Part of a small language model's weights.
Size: 11 layers, width 96, 3 heads of 32, MLP 384 tanh GELU, 2.23M parameters.
Architecture: rotary positions, biases on query, key and value.
Training: a variant of Adam for these matrices, 106M tokens, 6820 steps.
Each number is 128 + 24 x the weight over its row's rms, rounded and kept within 0 to 255. Layers, rows and columns count from 0. Numbers have three digits each. The size before them is the row's rms in percent of the matrix's.

# up: layer 2 MLP up, 384x96, rms 0.0759, rows 372-383, columns 48-95
# down: layer 2 MLP down (transposed), 384x96, rms 0.0494, rows 372-383, columns 48-95
up372 014:089117111102129102112105137137100107083113083119112166149118115121107133123134116098132105138130101084112117117122125136081129109127088165123100
down372 015:161167127123119117108118137122170141169153138117104100113133121119115112174123120116118161120121143139151116107130148117171125130158161115113136
up373 013:108128175128131107114092111122103090129146119130097120113108112113107129117126123126130125137142081121142093123128119116058120145123126129143124
down373 014:143144079108105116110148160123157173110088137146131172113117125128136123132130126132162128105131174141122139123131145130156104136114130114119138
up374 045:144142119109126124125100152149142140121117131141096135159124132123110128160146111122166183119164115125117119113122118126150134164134112152144156
down374 042:132115149147117135118168114110123129119144129116145147086149126117165131142127134128101088125091112127150129142144143125114144076145156113110115
up375 076:165123119083133110117105161126128101114136106093132116181163087134127128161120122123126161126120156140118099092113144074152130170111109075094148
down375 085:087122134173116130129146103108108144135116145156125141060124141103119137109136132120147092118111118112122150148145110157120123061151139135162122
up376 043:105141147102114171177114170133158128133122154133112144148143116124125132192135130137173111118121098151129087155133148136141109135151096154104148
down376 044:131114096154152080078128090150088147139126142133145138095110132138131129108142130095122141116128171086145149107128130126150164121122140114159130
up377 110:137094158115170101150108116115158120128101095178082127102102102132095097125164145120139127097126134089148139155150093159143120162157136131122112
down377 118:093130132115106135117150139147119125105117121091145087137145135101179141143079124140081143156155144158088121130135148105128116110130115168107107
up378 018:167125163133110128158157135132152150152133147114171111162130140161133161147150105138170117129141137118112086117109122153094114154172092168113131
down378 018:105121122129141147129116121121099095125140115132115182106139119096146137120115174123123135140123161119127153143159134099139158108087156143140145
up379 013:090103092140093127114121119104127114125112103100118123099107121125132104182120118104108102123128119147125122100136100135149114122117168138142109
down379 018:141164142143154121141118113133122099120111118143123119145141149083107110051113116151118117144116132103114111148106145110131121122123080089110122
up380 016:123148165138167113147150131158122112108142123158160150162131144130117157130154120118155107122155095100099094115120125155064129117158126227155099
down380 014:146145119126110140096114158124165146158123132098108143096142125143138112144085135137144151137123142156164141141137142103159148139151159066098132
up381 014:144138183124114132148121124128142145147118128125169136157109136165116179173147124112180101115145117143122122123140148144107123147174107157091108
down381 017:134135123158162107115126143108151119152132139160130159140160134111131128116107171161145136167156191133137140125127144147134146130061160116167168
up382 014:125153124139115139144104145145138140132145158171142125128136119132141145147105150124116196165166129142139130150113136130175138160115166142167161
down382 013:128140139148156157126193122148151123115141116135133140114151170127132084099165127178145102121130117127130143155142147149094110107188091138098145
up383 016:084130118152103116133108112123126117141142158120124128108099125130151146145142132095136140113183074122113098093086133124093140170127151143141144
down383 018:171146136136166150140173156116148130124100092149142144152161161119122089113108130182150094151109183110141142161155151110146130089119103104105150